Weights of a small transformer language model.
Size: 9 layers, 4 heads of 64, MLP 1536 squared ReLU, vocabulary 8192.
Architecture: rotary positions, biases, embeddings untied during training, hashed n-gram embeddings.
Training: a variant of Adam for these matrices, 180M tokens, 10969 steps.
Each number is 128 + 24 x the weight over its row's rms, rounded and kept within 0 to 255. Layers, rows and columns count from 0. Numbers have three digits each. The size before them is the row's rms in percent of the matrix's.

# layer 2 MLP up, 1536x256, rms 0.0836, rows 888-994, columns 64-127
096:136186124095154087146157118136135131117139144115156143129110124141123183138148141100150126111132098179129141153176096108156082138134127138142122124105139127095121158154142153118118137120152121
094:136109127120122148133117115142112121120123152089106159128119140110106087117075100102134136123098125163146144130153188115105177158150120112129104176108112116121129116146169104090127127139137125
086:132105132146140131124139129121100167146117138120141157120090134106183107077119152122128125118102164091170115133137137105125144182116097106103122138132138181101158153163119152150142113155173128
107:155177134118165137176112079134105135092131146130141124099113130131119119116140135117161065109117112156142150101124161140155145140151128090118119085138116145120165149152171127099093144111114116
102:167135121122122131170147100160122175114107121119083102134101141114131144113143188101108145120122114144149132103106105159129140144124090129112098124162154146092133123096163143077125139136178091
113:172164105125121136139157127154107099152106191138143154121178194128114106147129133125103150148108151068126137115133106094118137165117143144128121091157143175145169120171147109152142118155091142
096:137149103127147174116128145163116103145129110142097184170117103154088149131108079136145131086134133133146118101108133133136135167133119158142125086176145162111131136170105133098119120094173113
090:132153074106102096099154112152123103120074130168129144133106133105110136127195077105134117147126147127101116116126072136109095150110113127097138183147142131124147160084160147100116088099163131
100:134120102088099104163143119115152167116127158117113114130133118149156082120148117123115159108057147142149137162138102149128140134103143094140159100131123142157110141101096138104121081099197120
102:136142105124195107122186136129128119065111111127129181148113080099151104106140130124093117137143106092127155144123095120129117168107134129164118122112096160107136110114117147150131128190130143
088:114141144117121133127112097132141139140111118102127142112117085131135170135102186122111135142118155099179144127128153125132138189123148159114119127104157129084114188109132097157122143169118158
099:157110151110105141105117095164157121150064142134149119131143116151110124129132133148142141134096140106127133118127106117160153168122146113144108118105149185126139193148112099073088140169099136
102:094121144086112137121114145101125134067137115135115122117136138147124114096135155122103118117137142157129107183082140154106154149168087148130155085128151128125120162147169118141117158151127155
116:138128145136102139134107150170140153083104167110132111166162160192182140134119174130095112098142106176084137127138144101152111155133080137088168165133153164162178134135098156142109162091138148
089:139138073076124143142140153169107121062138148099111161137156065167108125095158135135134149107120147120146138108111133103155160138150092129105121166156134099082121149083166118120136109155106109
118:148133139113140134107177039121127103127067126170177157126136119107128154124104143123134135100148139135165145166157133157116131106141119146139111153098162117106106167120131127083081136119150145
120:142149127113145110148119120160149166171093118116150137106118138108113087164168143148125130106101167128125135126151153142174099133147120114154162111143119157158138125168122130132147172122147131
097:149160128146115127171178142147154116177166145132148157137104207095122094115117119113119125133093156174124138161122090134114149114129128144119102107154099142134161142136145092129105145139146131
104:110161134105090110120138108143146104111066143114153142132141119088095129092127139111129100102125147136161169122167105137143117147184123144150093102115111139147118118144124154095096130162155163
097:167096153127153124104132124100109123141117106181141132101102138090185120113137157143074106150124113089120123152133089115132124131135154122113144138112185140116103143159142164163126131153098196
101:130174114133144124133143116132094121143118139155126140150137127112147131127144119117149132086132123137152086085110118139147157134129086086159111109144110164156119121159133129083079121127108170
101:142106090106134142092109123150127147123114114157107147123135127133121098127127104113145120129150155113117092110132142161124102133115147101132154138146093170160091163139107157133091122124146140
097:168122119148128136156144119148153131105126104163107134159138140095140104114129161097150122101153162116163174141120165092168141110132119078118130103148137120116112120092148133134137104145132136
092:147127107118128167162131106088145119149142132112113166148138139113112122115130201130099095101131149145148123140149125137169132108146108128129120145129139141132140110114111098159123142115162095
092:135146111125148092126125113129077141145136091086110115111107127155148119136142133078112134140103101088174104118156124090185109162167111135176089109159101140097190176136100147105134110127128106
111:143114137130142120116136134148083105083102161133150161127149151118160138106081121170098129124087154102122139149122101157131116129132085152128107112143148141119142153134110142133120158139186103
097:118131121111155120088113101124103119120075117110135155135097161117138135116104139106104135111067124107158136147148132102101156177122089123116150084147123116144127116162089180128137143160108105
122:125154122115108125148157133134122153145106142100106122125105129141124129117144131123105094109124105114117122124110124133154117157146122146176165143125138134150119131114138163124084113137138100
094:112148107087113097151147090146126120088114161162154115057114132143116144108093160137106144155121107110133063097155139099150128117124112122107132148116127151121104176140175113142100131103111118
098:120108108137132100164143125110082143119161143104133142087163117164140122132125166140133127125105167158128116103164133180094117097202105145111162160125104153123180138152155127123128108076128122
107:150154106090167144210143100155110123073118104136108127143112148116162143121173118149109168139124140152112129151145107109124131138125156137147153075114134122113127123155113114138097119130168147
096:074138119118106125140162100136175129116138118092108121159121173117108173130120123083114128110108119136102101129190135134146109130136123205143139127086147183122129179136097125121115124134120137
096:104094083086128112093127117166092170149101119117146145146138183133126152089141150093109137100095107152125153071119104134140135103161137139117122132130123160123176121103119095108127109134159106
134:187095110112164106142117127163108126125136122094129140123118142126134124149122135109101088101121147111138160146142135117176122138153133128114160127159101136174154136134126129108106130126120133
096:132140128101171098129156093116140091119145119164155148149139149144166090104134110129118066156158118082139106155144117136135133136192117181094139161107134183136126108108124112119122149112154129
098:093115151131168128117177120136125114109083161117126134098134152137131084113099125158134130144107094127127118113102149125167124119137135127096113153135139113146137142098122125141149082119146173
106:174130136097141122123149108122161127134103109111119151111122134124131149105161175111106149074110112097107161143133123156118122139151100126103162086120141130124146145143073113091088098148129123
093:131154132111120114122146126176147134142088129104138148128100151113132167085192189130099121137130125108152120154154127107100125094131124107108172131125168120117174109148108138148137124143175143
103:162194141131131105151141149141103140131085092158121132083138171142090193090118154109150123125145130111082105104113144161141123115154087135138145145143131150150131168134129147124145128125147144
093:149197090150109144184171129106150145111095157111093120153123122097151111085082103139121130148096156131122160134101138150152144087181081150129146151159132146122110174143153105122102133132133114
095:122107159115136107199109139148107106119091084096107140124100122101125212117086139139130112115075157163126181141129151081164122133130103108130118102127161135093149131126116102055108089133142127
102:120140103063137108100127139145104115116142149124145166124138155142137099151106157136128094128117134126163113131124136123106145135186157146144128098160090173132111154142129110115124092131137164
104:113146136157155143101168122115143168134148123122121118130106165136122172137156175112106119123125139089109157134131110089188126088153112150124122097098142182089175126120102121175138139095136139
097:171113120162101124133162114160133132120146122127150117131124149125137138145096114104138101113129127110135168152110131099089112173182137169130101103074120137098148174151154134110140160144131165
098:130136098103097100104130104124105120101116211136154136149169109176163097178109120145164110135139127135140129125136083110113112121103127081155138107139146133122142112086151148163137155110139106
095:141155115113118120127133063089138146086113148102144122114123125128100157118107153116164116100059128095133156159121130131120125108140098156117154119101070163081138090131139134137138111099121164
103:097091138150175100123136150153132112123146110144151168128109099104094100121159114083132137128116120118108116123163126130156151126182127124154124107120164104122133146094118086115124165147113104
096:116127163142118105097100139121137104148101133147115108098162103136133152136140127107127176100126140124116105114140131111175179095172123118164115099104136152089136158085119081097090113125162159
097:146109106087130127118106140161109137095125120104117136134104140133128126157147106099139081077119189091079143086145126126119122164128133114137108164117128177175130140132170115122117119153163151
101:155119170108143154120168120114118162107132092160132128120133123133169135096103125094077121123104101165137110093122151150128093098118138125133082092117172102130145143152156110116111108140137120
103:102143150157141131125129135176144144123141128089131174136120163167085122117122146134141145113105161192139140116130153130120112187137122108099162113163146138097141169122117137141130094144155123
096:182108144132126092157148138108099138102175106133122107109140146144138122198101132086120139150145113110139154152153097121134108119151142098112072140105140176109093150141093106098106129118127140
105:164145125116123125186118087115179125142130149111101117103110124164142140146099150130143088136118092118104126176178108111082138156116138099131159100146163143099145088185088178121108131154100146
101:131138109136115133169135106119127138125142127138114117110145113178130113064143136132163125135099123154135147093174128135119144115163104137137124142154129130145127145152177139169092125110168138
101:145122128090150083167109118113141117064132144127127136093103141165121141138134162137125123128110146129156125141141126140098148127132107142106184114081143114126123137157131121091099138155145160
104:123117125072185140131123115180123126110090145150127132152100140125165095133162089119100139102093153126128138142155118104128097140106145096175109128153150142166136137114124127128131103118139131
105:117115121137174114123155112125156101129118155158143105140147097108153096119118111098148124115087147116135141135110144171204159122158146118148146156127125129176133113101125089155107117105140165
095:157145126088200133154114095111103129101102138131180135049106163105117146123165134153131097160152148122143148120109135142120163144173124119138097123096159135128176144124119137113090132098139123
108:156124117109131092096142134172089146117148185094140143067131119138126101127126119052122112131109147122136098177149135101166139135125127137120119103165150107111150125142137119130122097159145142
106:134133102106133122111123064165095136125114102150179109174128125132104107050117151091169150095117098162131075155130108182118123121133123112167126099157144167152115153140128111164092134118142136
095:142164134166114144113197140090096149129154166135120141171124133120129111115138090102101150117110144174164145102098140116151160108146105163123113133175116173130150146111108132144094143104166129
095:119115130116177150151117068135114101108138163157120110118136153103073122106084161114161125070108119157114102132151097098119093109126087127103127142141141125136124088124147115119116111145140104
100:081129106128138109157161108128155118074129173142136142127184174142156177121078166142124110103113157135104133124135174146136155103115107137095138089100178128097122159133137088130116131071138157
093:159141116095127131135130134155100114147116103132143138127114131123100155074085148129110130091139092126170133131125100122157106119111059095094145140156169117113109107119115145154047153142141142
100:128124141078120177134130138174183138139121107091123125139109157121096113094103118106128121135095117090104095123141138150144098137145118114155130092096159145154126141126126158092117113104127156
099:140145139124141130108141150103145183107133161150131169104179154137207134122133139091116151140109113130098115129120093115129106100113153145116118099110135184104115113088137105120127104111110139
088:140080076128125139170122140145101127141121155158133137146117111088117088117168135083156172116113126134116138161140112111134150139157110114131112095151163182107147129142137111123122100130133121
104:103146132118150095123120108144156132145140085123101127114163148122109112136125113100163157108135108139129143119112100102144106133115110170103118146119152105182153103143115117123120114111111131
099:196105118083106136160115136115119123141112152159072167126102128088138103058088151150113129124138151141137132148114165101105134093137104159137150148102160111166160161113124142163117165103157154
086:119115130129130142137156130096119160093089129107121142119125142151130129140125126115148137136166117168163183131096118098128130093151154140141120097157130148107108127127067098091111074134160110
100:111141095153111099144170106122170107174122148129143170116154098152108128119112155168121137125107153083125119159116124142109160139105095111124121150180163146134166150133079108146151163107110123
097:177142125116084132119139068141080108101115121088131119122116143134089123104132135133147141141137116133128120165165103128128107177121130167091138123123128163155167104147079123117137140160150106
096:119149088163111119167157128121172143120139103145107121125121130119095138147130101105133150113113148139130169132122137132123119142123138106115127141153146142086138117134142100076097139134126145
087:164137111119150146120148132107144139133117084134110142133093103124147118070087095136093112120120120162101139112146105109153071102134147118138158145122117142160120138132126115124123152142138158
102:107120146144125084173124130147140119165136131161105136150116168125165186117093139110087127130126103154108099122186085139141134151113147135179093141145128193108157124100087181129139117113182076
089:144121122139149116085129109130121113133116105148091183125110102136136127103105092101121116108101124122114150111140113130140144136154092123156113160095092128116127165101123069160095123151147148
099:140171058098103160089100113169106119165146127128147168146133132073154176131068138092113101091118157095156153141141168111149114116124137177129150114145132150112160095129145073120099098159133105
103:126130123122106130115174117133148141131113172121141131140165147122137113079148134127150147113118160158123112111101134163167101127123114126121099105166112104147167150160085114158103106153159123
096:131164158118174110099149116172121117119142107109140138153131176104104167141150101128112142122176182124114120136138112144092159138140111121104151122104128148122122159109155104129126137143122109
096:169129148115147154117150146147145096159147152118095102112141160131152141064098115092132145102112141149156124186119152156145169122168129108143097148088135186133137123161149077133064115149100166
099:128145119110142138131122136168143126050136150105162117180150146139144153096084136108096157133134113136126096140129135114112114178106089180142129124146145143173172136123118132148110117151110121
094:144125116148128120153147113091118128101102134084148122108178122164127100093108066164122144114103105141123170151134099155126124068163112152141123113138146168117112152132097122157123129120143126
095:130129128072106093137131111164122131129118134105152148170140132111073123088088106077150152099122083149154132161143098118146164139176132126139102124147098151101156110135085083088117124184130103
094:161134099123084118138155130107152122138115112148094156154165107089133106166127150108128138134155132146120098176192124125123187137145163124169139122114118142122125147163102126133135114142145131
094:155145143104158094144114114129154122148126119152092162152124149142128133118147140141102094138126122113126145168195146114145135137168154110142113121107112115156214147116109136115118142108187090
099:126104146157114089138166125124101124152137121160120130136164136154105117095102134083174162130091099102153152122125120104139096177099120112115132146133131137128162142122129160158121124112103095
107:107140089148103097151167088111169144120094086141148145138131138128077121123174120092152148107114098156134176094100143135113166090127107074144139117128127161122167123145162141118098168118150107
103:182126069093103133117146132107106130136122150125145132140141126099126114141137123082141159110112150127090114112184086139133169123160133152108148139157133189167097151125139120147142132191166155
099:136096132177160122133155104134115124137112156114072124127114122117111120120125092124113158112118129165160144153147129109130169121128106144158141092118135119163148134137133122138121166107133122
095:133101128088145080120128127114118095147119148185200145114109136134140175133133139100134150148083095142135102142109097122173112117112100135147141109128125107151106115104119144136115103101132103
105:151110114045115120128139107137123158133153118116094118096119136129125181147151171123096138070112085105082134130158164148142151159113115101095173100117144140137152179127117162113122133142120168
099:117130133139119109084111076104123157119118127126088176128135105150139093128151117154084133138139138134149132136164128104148111136138096141143167145160074115152146146140110145095118134139119145
121:128122140076099074119110089126168145112107171108119180093162126144149122130148138100110101082095137154119126108169098127125111128127141144186181134117094175179129164171150173073128149083154137
097:110156140116125144168156094124130127087111118139130097091137144139120165066116113156124098132124118154133089185142175129149099113176089149133150115136139134151147140134151148117130150141166128
050:133130157089142134154136074114126147081095140142127112152109118099126156121134144139109139114089125141164123114114108118165123119159115100124093109154120137127135121142099133116093134107179135
099:204125132137122137163149085156128094129120110103138130136167161132077117140098140139156128098132115119161151120117096151128134090109082149175133113153127164116150097153153170114113104121129145
108:156117127102096095078139080182110151102117103133120128163163120123125129133123152098102111088109161148080113121160134126119143179142136119137123139160112150123122121194114152102099104115189150
094:168128163131137118138100100140145124158114137100158155142118142106120147078090156106088115077104096127139134143175135145110145144145122109093113165142143121102120182090127134100043119146128146
060:143117107077155100121165061142127137109135146164152162157134139139124123130156132121127151102104112122169091094143113103160114135135115109128110155166138160145169144133138116073117112143165160
086:153154087147083155099124159143142150107135139109119123141097138160150155089127139107131125075094091117117097079145135108126168129183100138169085128128141149103139147153081130107123138136115155
091:105106154128109116116164084111146103130131137182136160119141143156154143117120163119122107079114168144137129111133159135136135142168131126103161075117136131141141126176131137091116155081103143
102:116170124148134130108119149104152102143141117098146099119151160121134118141130131118083152096123137181123126155173084132123112110181149199108141148164089148135107164134103101144103166133125181
095:096092121141159119092145114146148138103150155103148188107093140118121117100140163118121132165120120180136102103123157126099178136172139144120135125112153101147104146135105110147133145118153138
115:115116141146094114145123121087129119104099159164098166122117143167155126079103137142121119148133157145109122119205135082151116179130103135122142146159134156115128147160140150127134112159144105
124:185175135137133147133204102156186123151105135145132095142157130088136088068140100132126146134140153113114120180145117172108137147139109133126112142102175149153183127098134127155141128111143133
109:117123119105118092163169108144124128120138161107122167128092125101153125110150109152088134116073146144136109128157103148097132163115080105117120132158109136094096133133119103125115136108149149
105:091120103148125107136164086134158170101115117087156105132117145112127083155111132140130119148072156200133107143169117114135102133113107085155100124110119153123164155152137137125129127102110155
# layer 2 MLP down (transposed), 1536x256, rms 0.0713, rows 888-994, columns 64-127
095:110160117125127147137137156135069141119152151114146116150114132126110129128170150119133123176091135113138125123126119114111148142145153147079103118148129119106104119115140108161128142105118157
099:166115110124112134119150143143127138163143120155188099119129113101142162128107087134164143107150122109115166118154078167111099111131138135129141112129129144146125119161081154147152102128138164
082:171120100124146138079163118139134155107135092169148156106112127143146169129080138133124106144126130140135154142109132101153130089139115085090131181144125091122141122159123155142141138157118134
108:117139116149096171168109116095119159160119076103114137129077091095099105143126108156117130147131121106152171136131159078158094131125119125108165134127107115099125137124157136144139124172116129
106:142155157114100134120134113137091130138170123139145074090139122140138096125104108103113148168138124111137162121077081164115116136142144137134117116123123125109121090114121111148102093102134086
112:136148131145117112106109107137099104111172125154128140122156129168121125111124114128112150135103085115160128117119090164123138092106158136120110133109138136104107097116137101128129093110077142
096:101183142117146146125080142146122094141135125119154111171149120128111136133120098094193159131096132134119148107118138147165183154140152147183128105127127110142169136146135098113148103070095106
097:162125160107119115144103139069117124111091092181135107151141105142080131173116124124137141136114097103084132174134154123135084124149143143121136124150133152123108163107100123175125119126109123
096:083114132122138117140124115144138093132158145134141162162127111126102110122094145093103132147153082092140100113179133159105161160102131132118162135134143137112091149105153100160095137127122107
105:096134093116172129093113141137104079153138148157140147118092049121124141087147129164123101169096143122065160134096176123092089146059126105139159149129107130138147129136130144150173103111144088
091:092114115149123122136128120081118138153133144149139142142134152107127113140159116150130144137112134124117114110167106132101122077121161119148111102126122111153100103090093136121143116130072139
101:126131179124129118121117133142093098169113088149133185086142112122126137152137158142141118131113144137135156084151116140126133096084155115142121146153146154128173176108181101080098107118146088
101:071142087149078108116098126112140113132104114167141146113143106094134178139142118154140124111172082073125089084124152127082120109096133155103091146152166114148136088126145117141141121119104099
113:083135151089123158132121164142140145119139165102169121164131118104211097145149140144111130162163153094130086122116132139098108132105138165097118129120148106148106133135136110132152113141119126
091:138119116155132126121139141121095125105134098099098080142114123105112133162137119145126159143147171137097159116101128097135151131100115104111128126057154095158093139113123160092137148137102108
121:124145169105130142111149124113104118130121065151119099097097121156155129115102129130114126149175125076148136164150147144135107114121138124130137144093167126121072152131134109136110100114144115
113:111129114140137110131108162132102135117164149062141121100107131161123133173107138110142121121133137126115146157120160136156096117153133094145121140130116145127138122138154126101159173096115087
093:117105146104089151157113133109129174080126103093142120084148089104117151134150123154169123123171139122108127131076163089112139115163143125126123164088115122095099109114116102116137118110102138
103:148165138066153080136102131139087115104156118110165101122092122119173089119171125155126119110178111149129189122125073147121135109134163118088154129104093099094132163140126080099110122126114081
099:107116115145176145173144123147089128136116099120142143163082134130154137091144102114126140141165127114151135142133123104155153084152157103111132136093131093118110128173101200143137129112119126
100:123115122124116145168107104157104154133134125094131089120107113110172121165134101132139068135106098156107159139099131092163128133137147111135120144108169194122074128106099126170104137152112117
101:138121130121118117140119155129143140140124142107074153129104183129171119103145142141091172148117141153127117137086135129155190131122122118127142124121150120136086175151114127187138125108129185
097:169124157134181114125141115097124138100085134127155136098136141107130086114119110165144101104126127175105164138128125107161104098137137122109129146098102111104091151152128103149149110123123095
095:128109090154138111107105143159109128124106116120119136149094103075122138186132076140132126109117147113168110154132109120146166094091109137128086086096159098074148119105099091145153130149086137
095:089131126140143156154103102125180081120143143123158120135141112116123097152096110146112111101117130139090139142129140155134163095086123152130146169084132137166146133068173109146109092109138118
106:137116150111173123101138152138139119117123144112132153132141129124153153107141126179105124182129142147098175129096129161094095148116151078097084144142119095113122151115138164135119157109134100
101:107162076143140129110112112117119154128131135142150102127071121142067114132167120091106144150127110106097149191127158130104100106095154107097105147096148136127116154127145142168150145099137125
113:110128158115143127110132078153124160106121108121153103138113082136100134125184111131150082117147076151096146129149183128146094119153094143104126136141134146105122121166153099093111125186113117
098:154106146166138113122131154137187135143130127145121101117116166119101123113132094146145152147093133092123105112122105149102128112132124098139151134155143166143095146165147153126193098098165145
099:088116119160115114149139149098105151150120125124074110099117137137137144123111107098172153128129081080154124095126157128137109099141149123152166158102145083118144111114107094117135137136080105
114:138130118131099125080083124127099149144113153103075101130132133160102118155108088096160129163140140135160132090140141145107111131140084068120101168102106142154100093118151151084114137137147159
100:183136104113140149111127167117140168134153121084122174148085154077148146114106139145139139123126121101130109131150114180131113177126136115122104144113152144121130124121094126115163102131137129
097:122163160115112173132123125130086097145126131098127093113129082127127117119103118123103138075153151116152121108074141144152131129118137101092107155106142152114154135126140139109139125161156122
126:112118158119104109121147144103117178102104146124143134090105115144125143129104144122123125078115109116122161164113191114140112158151122111112094139076140150143117106143158123096176142099101100
098:138150156131101136105104129142132150138121102104121110128131131111114157110133134153113103171126116104123093130109132179109149132176128158134119132104097105107076100121165115115154101116119132
103:073188114152153098128124122101115140130121144146115135089158105130111139076153107087098119106145129100130142105154130110132130108159115132152114114112105104116091153130112120121114134108059134
105:152124172140082120085110157140115106193104124098097141148133122099134117156130086101136147104137174093113128116085150119070142124148131132089135123177157130114131134087117105083144136161101113
099:082096100146120155183139143130127118139138147142176084162146174155163074139179129116146147173148104102115114124133142098101122112092130128099083127109117117139119120117124104142150133139106101
102:093145158159119137132137167157123132114098115149119085149126135142107147117099128133111119143139108126117154104126166163130137091131122133160122157150114110164129160108115072134156121127117133
094:115068162134137103151153128118124106091110153125112102141120127128115169142150158181129134125153178143123123090099072109162132099105122172174137112153112111099106133105151111145143096092098126
096:095125120122134121152133140121128119086147143161097094096132156178115099123126138157135122137150098150081104141136150135117145121132115117112127107121094101103125163111095154150149064156110120
102:146086097083165161123109107125151124138151144165116124197127122138103133115150140133129102082163141131150130118133154155110121118122111105184140080114103106156128110131157140113121120080167096
104:153117138137117164123131121149140118115151136146135098127113153148082136090122142180111094124127124125138146140117126173164117132107109129091160126081173182124144104144129132129111120108109111
101:145100151144100112116111176119084152159113103118116095127094126088153203147174103106118145144190130126149150120123138118171148112130132080129105124092125091122108131132171089108128162154128116
096:123102151183107118136115114136109080146147128156145173124110093110098129171106134114107105130145123103122115115104095145143107074084135118166110101148183124106132103110122149106137119070138104
094:134097097089110132127154119121114122144160148110149113137128121112135164120137110125141107110104105120146122109142121099167126133128177152158151110116132137132101152096129156121147132091110156
100:121119079112136115106154138146119113103093133124099110167099136116148130133156141125109107145128119111155161122142103139083106141114153091075107154082175147119080169131144135146131166060143133
095:156111112151116107105124165116100146140149118131136157147112092124133107103131141157137098150135129161139167141151074149102104171126137084097105166127115159092121126158116124128164166123155092
100:117110124121147104137116126132094126170106097113138188121139082082134099121192106148128127132100114160118084133118098132110166155097134160163089109133121154101096125105112185145135123094115108
103:119167120146109146143100164079130124123162130127104088128140112108136098133131113122140154134159119100089139140121128129143093106148148105108123119119166114112107097118113153122173079128096124
104:144162110151121126129099137100120105132130128173122133103127115147115157104143162126085127119160171119096110106133134160134160105097119159131133091080130123126108161102131092128111117104122144
095:103186102193137108118121123089121148075153104120159077124130148153125103093111163147120099103142126112079127122122130118096131137140124085111130182091088109138114135129134182128160117149079097
107:116140119116113131125157104123139111142133127094126068116105139162151118127115194107155079124131131137118144106122114110082147159098159097114147151120124166131079142123135128118097137131118152
101:155182158157149094165138103127094169168121143164148113119144089155152126130108105146149159148155093128144143125145083121138098108121118116101092174085136127118089131108147118114128143156106107
101:116152154132111113111146094119152122140120152151111109115092083115120142155110122149152136210139129125090116144120101107118107095112135102145116127163129116117149087149150110150150134113059144
103:079143143117134114111119115149126118075159129152180117100140127129151181138119093085110116105157120157103142133139138092100157140090106114106125132140084093117085140098108120107130100131143132
104:139139172156154137118151107149110118138160118087120140137151124137159138134116125112186152093150197157094185122139128123112073104100118108184128175119156146103092143135168092125136100138170125
096:096147109135157131148116166140075122156137087114161069114121113150139145148142106145126112144161116127115127118105141116130115101145170092081097186118179157108103127092147131096169113105148161
110:138134113143157117124080167116141100121147150107130083160118164144137106147068108098094169106121125120143099133122121109160124125122147126104128136103085110190138093072080152148163160176148144
107:088156117151157130119147106137143123179124114087154097156131093098133118117119128136193128138145144111111127149140090166110155113152154152099173139105159143140128133113146140143091119142143102
098:113103122139152133123092097130120143131115183142148142149126134085106112140171173130127152161146087120137117127069136116104162114130117118168099065148092154106114111093142098114116105110065130
093:136155125128082106129138126132141126121095118082089168119116077132140135085145107120094143150117128085156106114134148134114133151153137133157091099142112182112166139136130141095134155161105184
095:096139084158157167100135141131124151143129112141135099127144122077154140110109140133126177111173124108109136144176129117134139091170146086116147101119095113163108166104138088156177140121159153
098:127136134117147130114091175126110161132137139082159155116079124134160075173196118101102120178161126152122105113104114131100127121120143089137121089119143120104114095135129079097128130128108147
106:111127143136135123156076152159174144121142131104131109182120129119158136129110079161136120113137101110165128153152125117141127122166155157120136114165143111196139100133082102107194102124094146
107:131115150131104144114130146157138138155122128140120127142105102129130204146127155080132148113144136120182176126112164132133166115136139112111115163113150090101113142079120119120132135099133196
084:125168164116140115132125121109122110093088142080124100133113142110133060161149140127101109101149096169126136107131154159125151121129147160082131162108111144119095180097139141136099134164161115
103:139127145114109078123151126135121136107134135124066137114144111128142145144153131143094106135162109105154162095115120108117080144117139139103138190121122103154144155150140131156177111096123162
101:100101135179096173151156158171116140167142103139148144119144196114130142104150115119140129158171108107127126143098108102115165151114125127162112101107095161129158114125133170141136148170108148
089:185123114171124111144099122162115135129125096125170094121114153105112094132108146154098121173138099113096142094095163125106112101127088078145097130120104142120212142148122095141152128139079140
099:124162147121121148135165109165121100138091169122097151123110178143124106104155120136116096110094113112144136088122168144128120124147098151102135101113093106129113147149128165120152143116162118
100:119131148134128130088120134146146120151196109153125126113083094136131114197111134114116131129125159097123154141107152145147121101113151105130121125114136144129134134119107100154138166144108109
096:085125116122093116113081168103144164132137132116118135118164088161134106145145114167115081127148122123138107060153118097113112110126093158139118133171132134129157133140153147122175103124104108
092:069096115145133134152143158153085127113136155138148081191072143133062114138166136122137130124117128142164139152127116112131107103127150071077117147080115137149108161067091115145118143119114126
100:134114128091121126083138134104100132145113181146134152096180105113175123140203124147103152137122143106162135133142161070129178127128161108117114100127088129075130145111146134120175106166136143
095:112134063144174159136067172142087130154138126125128106163097119125120150160157108155141139186164145114135160090123118117114118099101145102066151139146117154114112143144124119100170125097139154
104:169112137114128116127117133155146144120122135162144095163138136151103132121177122138086109158170106087155145124121090108126130086105134154106124145083133133148113121114109102101120100122090109
101:119155152124158109161105117132139121131145128117121128104107112106134116122153133164103138156098108121123139127095150182122119151153130111123138100108144136126125114073102110107114122129136093
094:136099095090158138074132153082100141162073135098115090172124149116121106132123093118121138117131140134126134120094129118082150139135169120114139124101085127139085104118127153118161152118137169
096:168110216106123120099171163120138103121142130087113119130099099130111128097156147159131105150111140113109121117133125110127124110073111120177108160127122127160160103150164153125160137129148070
094:174136079148148106116141130133165160124115104158164142148128129106126152145136179155133124123130138098054125122115121129139141118118146132127101140124154139130144102072113141141146115115101113
095:117149130144162120150123156133092173128120145132165201145119156170131090162140122163117096135120139122103143150126162116130155132118157090195105109144139149085145084158176127097126128108131127
094:145110111112150122079121110113095154137123085102124110216132130127116162105112124114122134129112124094180128121180136124132148139125141150083132085139140082115099123132134128142112133114146160
101:120137169138119130122123164125107107158123142143077111126121159108106126131153114124161168132109113107129088116110119146082130143159127106134086190125107131099115119112132155154116127125148140
095:111122151136156105127138064112138117157140103122114068127141147194127117116160113155142117177168123136114129171143123145101107145149123074154144118121125140081124099128112130113097120131112144
099:153139170114104102150089146128117144161139125147129114112152132165128114109155086084138145115164113090115119147114085118155141133108125060139157172102121122157083100086143115107101145140070132
108:143164137114081143136157117118149108160091110162111082121112122161152120120124146135121136139142123153071144125156134085113152141121183084124143145116140130086142136115173112127107120131148106
108:142144173144148127143118139118124136089167075148105125159129109136168132138119153165108126088171103099121135134136129162118112141129145100152137150162108137133079129131157147147120162143115146
099:086157119152123165147161131139122146120116111132146144185115156125125133115182108158133133117090114159142185140123110114164142132103124117131105087150129157090149100166157085148140106126147137
095:107145137149079114145103116127131145119126141108134156131138139131138078115155129135099106146135135129119127132114119129026103128129114109126117139092108099096137131089117152092145161115170092
103:138162166112118151136159118124105123131130116121136129113126131145158154099162148157109157138123080109091101145125146135112111150114081122111118121152099117114125167139134137122126128173102107
099:134112064161146124167140127123077186112155134131114110154120182168146105138175189108119119115100113121103126162127131113090132146101124135180134168135138098093131102153116132132114161108085079
115:125122142116105089086114091132111140125102145093129163100128165137150125166158135078109083138109120097084087094160101131089157126118138132139131133163101173160109144101125105099129138104124115
093:128134105131157115123113135138078142088129113096146091166128132122142109102190130123109107168173112098122132132144125097103136096133145135141108126112111114086126150131149179144146149119102144
028:112099148135101151122157110124127083119135146129122148130168141109113130133124092165179169131156155175171126107135121124129132144132105121102164099115106117151106177141128129143141110124088157
099:122174102167105123155045138132090139157100149099139105128152095131125116137122099132119143134113125139169145127082166133178139121105137121165125118121145081136128109143130141139075168140136137
108:143111133099107137125089142146120145087131137153147146137100127128122134156172154148120114127143150116087096164137114112135167116130124105142124136150121108097099103135160097121174079158148126
102:130111132136134095103116118172162137157117105142150092174124127107137126094143094133151099169103098172124115132137116144138104096177148079107159182130133100093129150141130114122123133166101123
043:097113127114126100139126156152101137132147122100144133109114101133151146135142117083073178144132113136159127137131114134126161158139142164114120134133100127089114074148122140126132135126094142
094:122104159100130116099174124118101103139101096146129156121091153099165110133123133146149145126107143150095168140134127124140122103100100149110154117129135081139093113135183130126115135136136109
089:182119102115151118110118131162108112125118108099146085103155117133135093148111106150149121135160097103119142148144090109103124089122179110100103126109078153119154135104131163156116111154122166
103:145133124131103156147109154133110148159154171181154078124142124107140204134147135135102112161169094135103139119121086151137104124143138098135120127117096139122142121158096101178106166115099119
093:105157124121145115228117116176085105129122105083107129137112122124130121114119121101118091146119113100091151131141122111119118148067157104119091138157137139122115125161125146092129109160119110
112:153092124168136117122105107080139133119073155142117148097108159156124140145113139137125089150159170152105120125166126114154126112135141081097132155167141166157129116092152114113142110175119133
124:145152152119145115111148181111169098123132171117180169138146153188107111150147137133113179156121119143162121151134150162134141150094104149127128180092113127156121142105114104154114086105147120
104:132144112151098136166104150102125116129119151130118097166139125133140158184123110144122152144141100102133120151158105138063098143146137099115156154102108095110061144142096145142098136147097100
103:128082120139157127138086130118116142130177139144115111153141119191126167101128124140111140162082170144098108176150166099117112097075102130128129096070084114115133122108151109146116105132082128